python train.py --hidden_size=768 --num_key_value_heads=6 --vocab_size=8192 --hidden_act="gelu" --positions="learned" --parallel_block=false --extras=["capped logits"] --init="normal" --init_std_o=0.0205 --init_std_down=0.0145 --beta1=0.93 --lr_head=0.00669 --decay_shape="linear" --doc_mask=true
Each number is 128 + 32 x the weight over its row's rms, rounded and kept within 0 to 255. Layers, rows and columns count from 0. Numbers have three digits each. The size before them is the row's rms in percent of the matrix's.

# layer 6 MLP down (transposed), 1536x768, rms 0.0311, rows 1015-1087, columns 192-287
111:162147126085128179129162186135181100056136121072132115168133105142152117102185155162136078201154096078123168142152120068149156092098115143125185130113069106104105110162119188116124152094113097136107133159145063167158140144105122193114123088107148136134036103160126107114155116117151104157
097:169167143142157096095097140171175130201038130112074132128109149126149094173143133171172085150153167107121147142117132066164151117099084140120133102139164149133138152157131113160144145124152149136110145124123148097180127186144112158126146159160146173077096089163113099159099141162163153082
102:096118155125072133109136076155106121133096092169121110144130096138160122121126154110100072084105130186134103125136180118083117114142121171154131091119175117147084130130092132076169088083136114175112108043124132092126122130147119098114101136129112118113155161078135095064105157087117111064
092:129130097149095160171121159097122128089106151098148098101121118162148158122064081127126148101186132074093089122175146137147162120125168142088108077151115101131100167085109052146121135097124127132123122130093125144124097095163121170131110151161083146151075154107192100128175084186081101137
102:175095135122142113157158153159165176057090188162158147099099110118159129125134074132087179109153132157089076135135156121158160047155118177144125124155144154105087096107132164213145135084139109114094128090156114126085146115094195150128093218095111133112173089101146147144091191078103141136
102:142135165106139174144145080165107137092116147117162121111171114106145156115133111095076154123094114092122118118117145113202152168118098130127142162146155101131191070068108059114115146162080150117112099161175147144121134110129108184095179097077112143103092106131112088053125168161144070083
102:144130130194146129116057099049122138105139129161172105141094151106097171142163079134120089121154179142166104130148089061126091140148213116125109104143129105155107121124126162123089091137148107111141124099129107142078101126116084112126109119161081093140169155095149120148119212163149150105
092:124176111102093122172103102138174152129195113110131123092221170138112153121075099137069091181114155105151128175122162111104151139085165072131140108106148066133186130098150127041102129138131150150127131175108147160086109088145146103138119141164117088147153123117103134109163096122108177122
094:101176179142094184068096140086139128092095136116096207160097056104130127111120143105148181170155077097100072068137078176099126106125165131150087137152100166103133175180073113147120104149148150124109119104130127074094137134115122064171140143148115111107039108058146158168137117114132143151
095:169129138050140104113136134149138137117157152117118156129191138120136141174159161144121121175101134159124143075143144105122149126111109085095083157095117164149111137163125094122138102111107104116164098150172163167187159062197135113159133111160139116093108128084100182115174141125154150139
093:134136165121104155096088145158108104104179144128069080186134138136129154061156117132095134171158126179066132100090101122127149134124141093175075156167176124107154127108128126161178083136146166104110145120077110162142130089093060088113156127129114195083110151099092130131095151097098109124
098:118100139134150049133138164122136091138105154111107110135153117126149125136112164138152082064157163104075098162150144094127176145154112213140138161101130123173101097147109152115177093184141110135124187162143032107199095095133143099124125091115093118096124153115130120109112144188158130139
110:128068148144093151113137093128150130183110073167126136127133097170152153108164083175136117065125135062153064116137098105180124114111140136108102115130157146054119132140168115135137130197087130148131179124124126085098151089113134176134120126082094114137156093183094153156141117124156133148
098:141081123083138124097151149124113157112137129101121185097127160184158159103148092154133166167152149075160142122090130079201089110176143092154128076119080140076146084092100110142115069163139189109124144111080140107106150108107080128061092124141130100058191142139180064132128157123141097125
105:139118172090121175097128065128135106125047144148092184154105116126126127136151055119144166122116136061130154126174177129148151096097069154134139172083156094115122121128111102174079171139084182145142099116129097110130106063138110112157171120167129148140181146112130137157131150175098085141
099:110069076112163100104108114074119124147138123145148129115143126116102100149108085143099133124131138130130103120097166099121138112135171167064164155086133103117106108191174089130161120155157124071212185123122086138140153118081165103161062130185102154144110095068086082144125073136100124129
100:133160173114154169089124171090138119127152113123057118166141155110141146158095039185113085131142153191135130181173142135108217125166148174131078074061099137153061146158104069113145108146121151146100146093181141146148118097211149131145114155086139194093149117118077141117127180190079135183
092:086160108128153086157137107095056115115127087178193123132092190176097099136145087136128142184106159175160115203096145097122119084170137119139149098106143188064128155144161149146105131112168108099091110121132111061118132141063180111145071157105159118176115145106095164132099194116167140157
098:082160097163175136189087122112098136126176137104133156117238182206096139087128055093175132076139102120137163117119072218172137164178158150114133147148196105143114088078070087087093119043121120182175143140185110103136126173139158118120138134139138114103121140116167144098159115154190107110
099:096059132117128135113054150145180146115094104076155150158189114124136109126101111155166189134097145087190154155098100151136127094142120129135120127138114154113104135142088131149077160144144126084167117163173069113140181125140163156179063123183126112131094113100129215124176126136148117123
092:123130124163144125129134147093108069169105129095130165113066091131117144098062064177149178132098125145118131102085070094187164144089116143070158189115151135144108151112139141173129172141144168079167143099127109115159128095179079120129117093102124178101188164107126076128036115158154142166
099:151101118093103176096125131194190157112153023129086136091133121129122088133112172159100143164121109124116172097136122120151100119079127123125097104164151149133143143136102055153133129086187111160150174112229153133145113130157085106023130185102138143158098141108106119153126103134072150168
103:066123101164156162128152131149125160188131103118090097095087144141155145062095077085130148122139124206131156127169151081160148113145134100122117139138115149113079136139122122190142137130162124141133151109126122134096050129107193156135187093170138119172105160143059099122154168110150169095
100:126105135129105158084163129143186129162154117142119124132070085180123128159200056128150163162106085127146175179127124126171197150115138097146116141112127122209120111122129117066104153116126181120113166144171116178097111128211188152133059108169025208121098122147069113154111112106162134125
099:151121151132092122139163095144147218099112144146188141148143154155143173077158189113073192096129128128092151109095148119081146075111177095141108184108137115119146108129093093147198161152154154143128127065058139154075161140095124255104092106115089136199151113119135160153142105145134122130
102:126126145073095164150128096105120157098194102114138134105121120115151123115126255168129082086179226121125085124130138138092112135183070193134152137137153126167130162161132162162158119123098130113130128177092138108140145148144067134145142112122118084103046109197114114116138127166114085131
099:116147104142135147138056112163083096126126141138060168068152155146138191149095127111109114129093131169117161149118173125098170106080093113078190142133197086121154145108113134146107123153124205150077167188164101080153105141162096113111116151112118134118090051150120166095106076159129076170
094:129115143053161156139116139161130133108158133140097138122126138133052136146108068166089126067197145117160124096075167134145112107098192166128072124158078162130096142152135086141163196111149096088136121141095133124127116161094132124156169095121139153136113080179121090170142101157132111108
094:102142092110127087115125105174155150156130146143143170119140150104138122168155193123159134176131162151151125125088131182160098078155140132166209144071117087127180110142089136132104143070159140089152151141139095129161100142125111092135104165144088132100142149194132142080154168100131146114
107:156151152153140097123203111118174132135114086129108153085115112124106190135145139097108154123122114083101131114130138115154151204170143105139154190087072030164121114124146121127181065119140164143193099087112083164096119135120086149154152081100130058098139112067171110100119110108115086140
088:184091100144110162140113111156203122123150128132068138078175143105129114154128057149160137125112156152151140092087125124144065195132152107148140156101073069140163106116150110140157170116083126107159120115135130154099145113124139071126127214100123147152177155154109148111105167120102107182
094:142100144118117067139108094140162166110060110097108131144156117115107116066100077124082113073152135131135138122182175194122138176137110139130114134141146126133161156144099075169122069066133160071084111154178187097103170192145155152146097122021156166128064135138114108161094136164088156085
107:096095076132157102162177097114135092150056138115074155155130032155105165126062093146148150150110176087127077145159080134154093068175143090195154188097141193137136137103104145102142148061154078110094080132110078133098121131130134157164123153196127137148083099140132105152115124109119122119
095:134154139117178140096107162145131044167116172105109138114119189090118096163153177115131143101144067167127157177102148173097085087126154155149105093134110086121138141123141164138103177079172117065155174104100185134191123146099110133126134196143147097096169097104087128156077116137114142114
089:074169096146112114125132135161074126098109127212176065124209079126076103152159177157145111193100112093192157130095132100136164131096082105140134117155104145131068111094125137065092103090134143174117063143120084121132145154196135127111172127088124096132096113121136129139125128088126068120
098:091117107113163164095163134163136078153113123157123139096026123142169078186121231128167149143113129115144160134114185173110128117117123193103120141109097149089144125098162136077172164125132090113091119163122087066082133098124178163085138093101123141136121100085123198083044144111124092134
099:119175117162120130205113111137183119146118108099105152194099002178164133165185179134138153159154144089107126131134139202084106152176109137155108137141100130101143117140098087115066129141142113099129131155119156132098144097162107126114100078085067106158113108097183143163112111166130097121
095:121081153157177180133141152165148093126104185130134150142095111153141055097137107128162152094046122199120164145136105123121145129142121135114144110110163146117129117058083124115142125175089148130108100130161147088102175157140104087108145129122147129172142158150144083097097158129101167086
103:139145132109100132138161170141095141127131154106119110126172114125167151036126059143201141132116146121149154131143128125127176133171078134164064105163167162152134092167136155146175112166096136131053159076143091164164117097071126117139105114097105129101111131128132146119115088209191158101
094:066157131108096121120104161116146127147131185186094065101120085108103113127158164117171187073115107101073121162159101127115141161136114117100119175113136138157151171147122176136149064150148104138076130143142138143098136142152132116101135120089107115099163089122096125162064149138116177149
099:132161194153088134196069149212143195193177143094142073121098106119088127114059070144146156065078113059157098171103132119126151112138124176134142150098113123156114086171183176090112197175123113107104114117112145117088146140091127126183178158160129090154186064134108075135159082128139166057
099:107111142104128117122126120127128118186074138115146101166130114166117154122181099145107141137121091098083148153163141169191168096090119176118125070134127159125121150184128136078113068112130081096115153181110167113128053162139076086128119177131180105141152085149115129106120124143109162102
100:128106139081059113089118140110103123120134188143131136139200187112141144150107117130121067158142104148085155121106127164109107166112162120084062148131142101139158172123132099216106090177084174135099155130114097144142175154132116115113140131125086106115125149092168135184110120150133103134
101:175079158107124152130078167102108124130117147134133071126093127189107131153115129064075169213115173077118159121150141127141118144108165117124131109094160106128122172137090140129116153055123120139103170096125143111138222158082120137138159068141111143102125110111155128071136089186164127172
098:127149118113140156171178137123155124052156117133082123087135098089167185170176186142107156151107107125130119112117123090127167074160158049169123099133126220174182115121152127056151125169174127139088127136133155097104137120101079128146128141121152115161139114135088093151140153130085089155
096:161226175098055078116175156173129153150124168144115140141171100155107142178129131182125130137111157109129140161113130116137115167170161145129097126101163131103133159123149152051152115137126125087122094134150114116144079087049130106110148167120209113128141143138192119147131110111073126085
107:125145153133130161143165105162127096078178119099106135139106154075158172149113240196143128101159101097059148159165098125126090089142090163129136069067140153127136115130156115153088092084178162132122191083092158112102103163092121128095141102077132161109054101172094117115130114114155117153
096:143162052122128099173089161110128153169117094087114212111168143136131130114106157165147106079127143163140115113121156151150137111103117041159190121154133128138105124075108127151133128156096174222140154121180079154119088132188110175106108132122128071084168151151127094128094129115124118102
102:091163126168121113102121120122155140152173139098053143095143127121103117144141073127145136232132131088120135099188070142148154187165078199150127139122098126139144111091176049143111102126115126153150178165117136146107120148181086159145185101144088162129147133138136118097143144128088166164
099:112138093117125155170115122144106130164155128193217081125149154149119110025135114157120076161106166109155137128164123182138136098113144054144085096134164048083133142123114138107126102143125108074115064146166116114085126137156139104107152128107142119067192095111070167082098152090129089086
101:101160202197159112124141106140147108129086205094146102206135119132087111163166026121123070142147188165139071118146133115137071139110069166109104174082143058118087119132159119120144130121083118178088112123152074157136114130159163153171155126136174136082116128125144118131077148126139137185
098:138184130097176105106131088154125120130063124135068165045125210093101096092139114114149113110172162137168145118158173131149189162082117102065141149147135139099095047159127077179096084150104069077128133120103156119141130172135115110124074123115101112145054080162107175169166179123087169149
097:124138129095144071122087073100097109181149085126091098113114168143135131139114170138112160109123176152173157127128171101097109175152123110148151130086121150118154100103095161187087077105185134075154073106089123105100175153131208094127134096150147106112163194099134152173189108138165121156
100:134099132101132184113152154157135136136097109161109125159075155136132131229129129083157180126123162028106112017092087135139114131151092170176130096052134095117134098090134100099081101136179124155159104150149157089136094121119115102101113161125126087118133149091131133112148106064113168119
103:167143132148136112088151107085211131081115218125082131108161072149150179130113139151109134090149131132144165142097128109124149110208101170093161130169096199146147123127134105192131149130205153115162177194074087091153139206120155127159134158125158145083131142135145135147216130072092090126
100:162128119105128128174118192102120114144169063148113053104176159115186114131153102113086125174131108149117125095207137059086148086181122156158092114131136128142117131120139124112104082127081139194116174139142119142162116128129098127076121173182093106091168173047180116096141129133088098077
100:097140133082173181113074175074142168104113201137151126160131105146141152140090098101115064178106105134182106101095082093143155122180107180113091066141159120140152109175155116125144110138102102077107161049162162150176161116133150152121171091119150137098117156069130173151135110169144136133
096:181124102092118117061102160095118144163075128160115152117098121107132132104101088111110150125100132168112133172161086193077106145168130151105163170159115192100092161097155131097134104132158091161137134122113134141115062091120122140176144145130079101176191120165136107192114084120110166113
093:123094153140139147168163070108116169158139128167171115117135117121071129110101107092120142132081108101113122090124155152145142173122157056172139169091124135131184180131143140112172115158130132146172130125135120120109088155139154101054121162152105093132132110116108088176113136129111177127
101:150118142071098115146153217159082163168132141150096137118113099067126109123069078107167143114081105106130146162137095171104135094089109169143163072119169067170149088161150119109139108141165152143116144125142174107116115114136196139143091128116112149123111118086088111158142125154094124116
099:125203121138097137094115171136136121145124156134131109095106166153141128102072102153057156090182142136130139155164067140121122105110128119183106156165162178141077169118126095125173134119082158170156123103119131116138146220057082106117193125174144181095142160141153109140091130191123176139
099:106196093143152140104114134149149113148102097121124108129114128142111101089152154111130108141122136091148082138143095162137137173166098097054145144185162073136192142138128130129152132127176117115144155112118200136148052135141200139114108166127114111158076114067145179107091130110069156104
091:158162168126133123082165129114110112138149165142124168144106074098140107111117162160105165098169124119148153148107129120165167129128076121054122101129140101124059129084148110191178160015078125137102064138101121093111132175187093173125139108154127210153142111128164130131105159132131128140
106:170098108167142094144088142083122060156122140147148098057155128050153115116121019135099065170114135170147083116147075142099138118157145165146120125117140123099126108115137128150120139098083129145149114079135042098108173084130186135149164132087148136118138170108136145110148093145144108135
098:110136130159148112161173134131115086117109160081121137097135133112093092090165255045174202139087142152095081106120113091084098084156115070124132164156068126088089139101067138134060083104131108140128122105155088064186111127095150154053172094149132126124169130140136100122128077141075126132
098:123147106123120128149123080117143044142104124152110130223108110095089049156131135118140172115061144160091109159105123145145229199141119147100114160144090098138143142100137111117119121076105146195113106085132153136098132141204098068107178211135180121158094077066109086116157058185093120156
108:143111127134182111093126147083136127077116131083140157152106109161106179141143154114126128161084179150163086194182116152114162124071126160094087140093127132098132112180159165123180150196095170136040085103100154154115120101137132154131130136143146098142115127073089119153097087152093141036
097:164113141095065080154089161101176086121102105132132153139147153105152135094175167139156148082126161159143141081143116106123169106151152151126207048136144125072071118108117147164124125151128174165190094097102181134109107111110175130094164153146140117176185192108116100143119067051129105091
106:130181051113121107106099130121136154082192133108111126123128121126105128121153238124140109054119120119100153118096185165166142117145114107157104127098192149118150101140098114041114132109093090125099100064072084133135143100075100144107096097155119137147136161107140092136074120129125065174
097:118087156130115169073203157144117012147137094144223142213140124101117120177107143139135067160125142140115119142149105130135072132142122108153125181159168164128121184116135098119098096121173099125164115093157083125168127206184113148131095133149066215155136132125117131179138108118114094102
096:164095120121160107153111183154159115124146171185130113162179107143128053120091111126126111148116074135113147117109089198139115137187139107160159109118093170192117158162126165122148084097115130124174101149158153153142135160085128113101115144123101117140074181149065129076090111139205136164
096:152123120090138128111094108119117183081126120146116093155133101151172110084117066151161147163087165178119093136104197123143133164091125166131061104100178195095131159183087132099082142104179132127113087134099083128141120084084145137126102134116117133118186091164094116124162176107126122063
105:126144119116152166090098107171029110156160127158174182157094161172120129119164060086098156118075123169166136196154129115118137089169103122122145059129175069071135115140111130116198113072115127122138085139120097106141143088104127130108135144081098059145176110163094196140129115110144155100
# layer 6 MLP up, 1536x768, rms 0.0426, rows 1016-1087, columns 192-287
102:163165166122161122085112119172135119137121137165139131138133111096115132111151110134141153154130150153118111138143137136181108139169135146136111099099072112140152108120168133094147124145154112115138093073120155137090117160165128160147177131036152168120158118042099132115127156100086114150
102:109109098134103135113108184136150165143114133123128128116170102135072178172113116083118133112131193142144147130100101161072123162130104116172104095190136049117122184157170089075103106091169139109156171141145135178151100137108180110158117187115115044165201113165098059099141126156098131102
089:173093114110121162131092130133109144148150143111125125144126096145144126097191127141155154123120102110143131100136122143180139145103148093115133099149202085070171078156101113167100154174101125111162112145113103086104138126142144103104118098103085134164139143205124134143220082125112146129
100:119124136132114096155153177159093088146128175199098169142140094100094186129120149076084186154110107118128126123170157117058153110109125133255112135135122158123135136127142139166098100133111140182130146153130163091128117094108153099093123135104127104100099039129089138160057153062105137147
103:149175146094131140075120178075122111152125139156072197113071107115119115177112083159152147133177095129205123111170176177162151175152144113181154112095120137149126149109153189130138118070093175205184171149117127111152162108130129106075117122144076094151187188122126115137172110109155115120
103:129137174116175116134100111108162137064159210105157150143139187091189117124110119071109153092120171131147117104148068185109112115151107092195101094106084094098119095153104151167115095078151137094150131127138144102096131146152083147148155159184141152124171136135108157110125102150151159151
096:118060098132155153162123139151135133140086208163069157121096174149110120135141127109155099163094117122138113143182061135080118141127044092051148062093106120114110161117110102173155166063129156131072138160155132142101138152136107092097120149147125107140147124133103188131142159107105099137
094:133157144094200122117132131171142143169165165142147158152071141129157129165089101161137142189109119113160133125099100108131125162131113157082136137129144141171149123116127066088132112086156183034151113174187090121104131097133118124121146171131126119130153124078147151114114159122165128175
098:104139080110122128155149114167118104111068088125108156104023095100121147205098089172125131100074151113198099145110133104166130128142139119147117137205086093142110144101123085123075148124165162154176138118137116117157119112080129156150125121174103107119147143160086095159151086092113157114
095:161146122082080143147075129080126144130111119101120150082138137088146086191129155139145171162123152132152113132127159105132130070110125171078115158146133081106151161210153181097123147158116169179154148120185175130171132117140127134166114100133162134112118143172152070126116059139160134099
093:145212089178128178081146100149126183159095105138103129105146067148153156148097089094185175172147129128131107129118152067151103135134111138107151110109081122151172115195092113120099158077143100156116171160109091117150130122119164185083145094108146136095158123109154151064106078100114156138
107:122159133109125153162145057118110140100108119144127181110127200151171140121139130146098131072155161099107158120081131088168105124164099141126153118138163075112112101125079125150057197165102125160173162131115105110201105148142108096086068159084110102184174069109131140137107085113142144152
097:124155131112132105135118139117154090116092124095130108072113107152120073168137180121128094117115154136158118132139113174114162116126184119094144144146099144125125142103146064176063071125146077127117107126149163163127116127163135070164099041128116130116095104147129156142144086127176135149
097:118168148114178152180155093155179085068060158077093098120127105118150076140098079082189157162122188078119132112143105185145136099144113095107029145148133150078156083129132104144139120112110102148155155118108093066106157170159122126107201154127174155169180111162195081095117061140167079143
099:087132114159070051146144108110139170120147149107160157099106155128184069150097177070185112218102150117071175096132111123128147117135127135196099148111144171099082125125126095144144117131105175133101094116142093147103112128116181121135151150109098124099130100099116178125120098129140092121
103:133175108120069151166122148120157157155168168143117134048149089138161173140092102123099115131138112199071077129176088180147134154122113182073049111076121097103140093136141164250078118167156168069057141103119077123143104110144134115124159116104095123129160140139133197151104069148107122134
095:131157092102075171134100142102132130145049158187077121077155131157102136164107130161145091138129149091122108068095144158115113180149143145173127130168104149111068161172106147151080166115138155125158160175125096150142131133073137123137116105094095095187123120155149125094133128132113146122
096:126124160123128156100079160099135160101142154103129172124087141154177111097123165134121141061136133141131164153108112114182087131089130155110163144102147073122147150099103128112152146063147171094115162169103130142125117149147112103095169118145121173095087077152160187137102124164079099088
101:138167114205080119105216140153145138146174171123177100077135053144163169138119135116119148177143122152063154162134118137136101100144159172181155102144138223134099132157174151063140136111160129135137109098152110072093125156097158099118082125125112197175121104113159159159148101140128100111
090:155140096176099174115117124087173158124135128153131146080057156127087087093162169094114124132148132181105109127094124150129178176085109127163114075108169193136172114096084148087104141152134087113115079202110136101156108165130181120199139154143134106115130149130136178153117136202164100148
106:159128142196096108100110104083138123092104115121058130108162104142161125104155134143111163136143132134082099107144176139094164126183140163094184183107103164094196075121132159159150123156205155126096188114154137130175131113095118146180124144132141183161177127199129170172043103085181120088
102:134142134125090172136151154178112136103174217129126150125117109152164154130151127139141138134163176047151127135108144124194118157096118159107117169086162111108123228113113132174119147154146191146122164120105145148082066109148117090108141110084145167127123168081141150056088102129160119122
090:094135069149135084196125167094139128172208171122089118113117138108093116133148158132130174097148117172163154130136140174133169169149126124127169103142182094091199132073143092140099111165139052095126204175173144094159148121063153100120105121144195156161106088087106147129103160112098126129
100:131117072104145131106100099096120138137130132141084128154139112136086117147150172134160123162088131152105164094129123101153170117168138185133127093106107150140099165147120074127098142148093113151150125109217115119157166099121149128089199138114109147133203099113112077091187131123152057128
101:161134109169099142146149142087167119116155139086089144123185030103180151159131201094117120106142091130099180136118116108119126132108098111160163073167147164144115091175154098101114110170155108113178102109165119164115143099152154152100136065150099069086092197138153136156131142107139075122
100:096095144162160142096134109146172109164138183163144143111112132114145127090093120064071147074094096146115105210140131042130125074117171093199080155075117164177107127115139132162137121095082117138073098139142109104157155144149128121129129154140114101082190159117111098117086132114145126085
095:099117132165080121154152165114143142098155127136125119131116150115192118124126135145151163199108130123098158134105142132093090085143065122086143140137128133081144143060148196128130114089173147129105147140167068186101123093123057125157116130111124153158144138105083119139126180139101117149
096:133110149151121169170173102207102126150109064100147160100091114142124141135172113183127063131136132154110116135094083174155111147125123151161077117108122051113121139118155135121125213140148137120127093152086103075070126184133167179156129107101157120160132105068215078200132140109095117112
098:145084117115088162193128118159068161100187162110078091206114083136109168155161193118142168175129134074158085089079095138101140146173134147171098160082090182098097176145111124154073096166201137185127104080158127134129127171203130123137118150151210181183153096130149096089164157120137145099
092:120046111109125144133082166090149109096133128091185111116121123149110137154152127135098166154100100108136163160135123166099103092192144071125124120148100153095069133202124166136053040114167089212133117125109100122157143165161097139099163095128120118123104091078167155100105137076118146106
096:141181141098101123104171162130133116133083151119131150074076083133118132139078115140166163190166096152108131111145110173076133104135103145025144072159092106147117125143178098127113149170124104138111168169147120105083103142145133170079129077187149125110108129156131090110085141165139153125
104:111089091084157149143168106129168119118124100095157125172134130135131156133141107108137117146098163124150106119105135137071111150068136137108183124139103165144113107131120139085115129075124097080174090134085079118099129109108171142177118110144120103145130135154146105248166100136134078120
090:138085112124143127141091131116141144126167121138163135098098107151112113081098117167100117113173102152116097125185101128069157089110047095118141170088186186099115128250133145104170123112082147134157095217139108111148138054087100163122129090137109134122047165164217142117129116202107095139
091:130111143138132200132073194188149161135111152121149100164125113114142104133138125095112146130104159142162109066165136116141091160119126107100182080086093144109110157156149105173114124105198113058094130120143081110138151144090125155189145136125181108128131131126120135083095128112124132128
100:120117148126089098170113154087152137053199109043138177131193155150140137108111132151104115158146083180115120141095094111128122163139139125087166098083127098092104141147064131115193091162097141155165100092101120075215141069098131077108123124110098108086161118156086096093099114052120131116
103:118104099143112171142155146153170131122168088182159086120125154135117098127149140108118137147158114107110116048134122062117184099111187134146146133082116165100123131146209145181063126088129151136098095097133115092153118175093150142099152090160102144180168122148121162138155179092074151129
097:132113115155077126195098117070114113096125143138109227143149155154068119133078146150047124123116136135144137123134193119203154099105128136090156055095243131121110104146156114117157138134175116104135091117147169146087130157149114145104115137136154119108158156149113080092115054156086126123
103:065116113148176084157107145101126196126100188117087147137149105082159077069095152107113158148064148134142127129079173187140126120160153097117150101097149138088104103146188219096166093184097131156157116181108128107143087118128085092139179116089139133059154162138169075102105157060138198068
097:173137095148135117113145061149198109097121139100026123140115085158107146114119155122149113097054121114119133038152168139153100138146139121131123184172108130143171142157124148123112131118172154161145105135154027117155084164121143096115146054118190142133096170111148138100168119204167121105
104:140107145187159153089117107127149126169169136098128072101122117110111094092146149156107131115159169134113152160147123173098179125202153151148097123119100189133048132110182165178125176102085110153165124143166156175117112152100121136162128107193108098149168112150132163021202157117085083129
097:100178100095094127116125116121098101158083100062080163115121129123145109163079208099162083071092063138150178140101103133186154147136154115093162171169084091157114143059093141149146096113175098111118110124138041163091129151101216125147049068185133138106057144065154163137162053167113165146
102:060135184100124142177100138187143108171118145183114118114122186145189153123145121094132117079131104152094089155190067093114119140098078109204148072089145140140103166154105140125105079199152141150126169138131216135161053080106144097138103114088156159117109189135121131113109099147143147122
096:162101126099101124214124105154066097092095103165163110183133140107168143180092128114173084112111125112107156142124084132141089095105083128142138110149134184132178132128143145200083135116075073140105123118109047103095122137160146064133131052129094103108108111107151137124143125179147136069
096:154070099130101102148132137138055121171118097161145095132138136177150158128124077113106125122213168128090169159101096139146140142074181139117089143122179073163121105124095156176163112190186109073079085158179090082099166075121120161145180115183122103158139063142109105076133135096141117148
095:098123114043152130198128139153142137119105126074165134141140114093201126098094115122110090064093152154089122127121082113130157140157135138173129118150119159102117108161091125194143099142227126071086178108131095134125146061140104162118116117117162090122116195059096083156067170146144093135
106:128108100137136156152151057142110150092132160157127147094196127092128144204166188150099117166117121122172148135107154066176143066138123125128133118202118130148150128109089105123197177163172152155118166102145170138115105147146119096129171150108178129142124130078066168039070123138145063067
099:100140107082142125113107127123133132091166072086120092099221156111139134114087136143094120134119141119090190102135159144143204104068138159142090083160105142093098117121098139129140120080160171075126149107197103104149171124127143127085093107157096053111176136121143124124137174112138043124
099:144118074210092211127119155122069129174217069158064100043156106138118110137112156119101154154076106118140107116135158153152117133189102094058120159145104211145151101073100104091108113148111129174083148143092176141195112093123151159138092161119145146069098107121124103115067112128080130127
095:130168118127080138112136093093170095163124104142090152136066163118140131151102133141095145106117141120140121153113143078140111154117121136144073164125127114154137090054161144098125178159120122116148150146124091136121143151177194089131137112127130107139067154155089212155141197148136121203
103:145108098092112196159145141120049135103136115145146136111146149130164112175103112067187123074162111143150172139084159123173155107160150136135140116109143130166088105063115100115148110149126174137115094110150172073111166154127169168103172163191128133144110103206138116190095095090139147110
100:114160132145065099141153138114080130105107114130150115090171165113085101160099121139240169117178137140143173092195049136184162133143132133165081117107098159208079108122094152144131195142166088171167167123115123174114173140097140093130141118131134086142147211107069161151119190149159122163
098:110120155127106162098159119147167149150178127092091127161118101117128080103163153127090131109124125124097179083101191149131191117142156129139111086124150089102189083129158113143110149151115136164146126158072188107128157108119118127115152104146136168140150135106105114186106102132120045170
100:085118105137116168107179152150046112178205074115140131174159074138158119118108144078156128084164127153186120078100135156145101170157118129098156140155109181182173114119069196034074071185180107123133160153081148102160148107206081101135134171167136151142150098091135117136102142109119124110
104:158089154153124104103088160103149134122165135196070161046177127136154167159130099165049099077120119062097151102123108105108180182176149134137125136084129092146119114125082095174149160178123096140159110185100156104135104086085149162126122123114092133092111068122091127055076054101129125116
102:125169124136200130166120183143127121121131134107131137121092119187097088097167130100116077134149152142123105129080118130177122144149123135131155120104114140111133062139111085088086116093169188164083131129120079159098177124152203095109097122154127115083146120127105114062143151022116099141
101:118102130141124121199126077191184097110112137175140122161074115052054103136064133145095126107120116109116139102163166105165108097155125101087128090106093118129134113119103137092108146150174129132106126137116134096134153131097151112097122108071121191153130152102120170149161064141072160154
091:188125135154138138133088128157105077126115145139166159103082145084143082163083085122152123145051099153127121122087142082073159142168101078125121201090164120141131100115157078101138085132139141191162171105120112117127150127167120135089113119131170135150173169145116128073093134134158165150
092:150096140159131149148131131084072116158116087166091123108205115144137172095100066096087139148149145085143100150217100172046145107113121108082123116071120172074085184092124133123129132116147130092182143121087146137124204179162138113121127142090189110108094161109136124130110191173151119122
101:131066129144170146163158098124125090138127128139175111175098118131168148162121108154133152071181052129084130129178123098136174113095105200126141142146167127130108143162093113102133116049099113107121115145127176102146137178103164169151125126123187127150118129120110172155113101091147155050
103:155091146148126137072145122133150090152140138126176187107169133194064137134129141140139092120181135148175138177173103105141121084127082150078161121108148156109183124164142119169132136101143119112076071033138106122146143107110145123089159127118092148129092159113126143140142105148078122105
097:119101071106054138153147116096139131141123097077126132113172181048128137126135112134169122186167107111101077143103083100136080144145093111169111122103112148119175096146105122195131170170132132154162178109109173136147168173114112152150098121128127151105158131136152169124100196099135099096
097:166068137150158106118143113109135174151148145117135114164051107116164125109146086076151128063161138116144114134082120107124098168136098124103163144161117198119135189136118140131091160116164126153143117126119153180137109184092112068122169144095196136098144125126172158098159166137100130128
100:101176115110126123097107135104162088143086139105135114173182099105119104180120133118123064097090170150124097116149111151069081144088075153172092092082100075105141150120059133140150106120130125172142138147157152037147084099111132107142173105148109118074177146134153147135162157136171097146
099:084099094139184117092132115141167107123118190120172150141125165066136164093153168167101094154086114157142130088155112120089198147129085121073184174118185148124141151160167162144114117147140144113132100080175107151096099140123200097214129058141062137142114125126110169140155121076204133138
100:169132186124130113091119090159056141097092131187126173134158186163193157117132167156101108150102148120157110192156152108093150145099140079113175117141161119123081121072095145160164091097111152113161193133174111120176132124135123090117127088132068118129115098133107139149127149156136180114
105:123092161145120146110159149139138186093157122107131114162140136155087118153125076125144179172091121084137150106137117166130121110138099126196123120140127128140105149092121165112109105095152106164123145088116156091178112121142129139134093096141102114182155041069152167089102189092107165125
098:218129098126118126161157087060138103136122215081170104137128129159148141121144136133139094130122124108073137106203125106141119114121147122176151142100100152111135116132104138169119140107110150133078126164138153166161176083100150127109125106103133120149071145141142140174064059141122107084
107:120131146108084132120152149155090122101145200110120127100173148127112133128150085117121111102077119084084089098086161154122179141112116141108147175105110121095137099168092113168151138081159103129178152168152136159189134094113095079164154122162195169145089133167136138176055171112082129179
098:137169111135081178093153121113143078163149079125129115149127146149118161095123129138143143123120150094094165137190136159132121110145113114087104103106161155114109144113131098162124120109163183166047223094136128118154206127098097140101113088195000176133103113074106157124115107073123145080
101:093177096112120132159088066134108060141110114114089149133153134046102154119147085113196165128128167131138148069203197124121147086107170173129166117160156139171134071129112150108162122112106129141146122127167108116108123104144170132123204110091157149070148088116124100121104142123150098118
099:134139093163059124150137101127119144117182086142150185172169128158125051139152170166180116149148187137209145073125125126136158142130147106140115133099152107142101115135158149103132155147125158156108173201137100129151131173139142121164134134170130135142142116175143075116152177183110109152
103:110134152146129137140167132112110117170085054136134161120103143183067131111136116148104125137116152100131143111128094118132090098109134078121111148080132144080121127134118069111147106128171156142174167082156162147067122144098175106108147124121110185096184117136190073082071122134148131153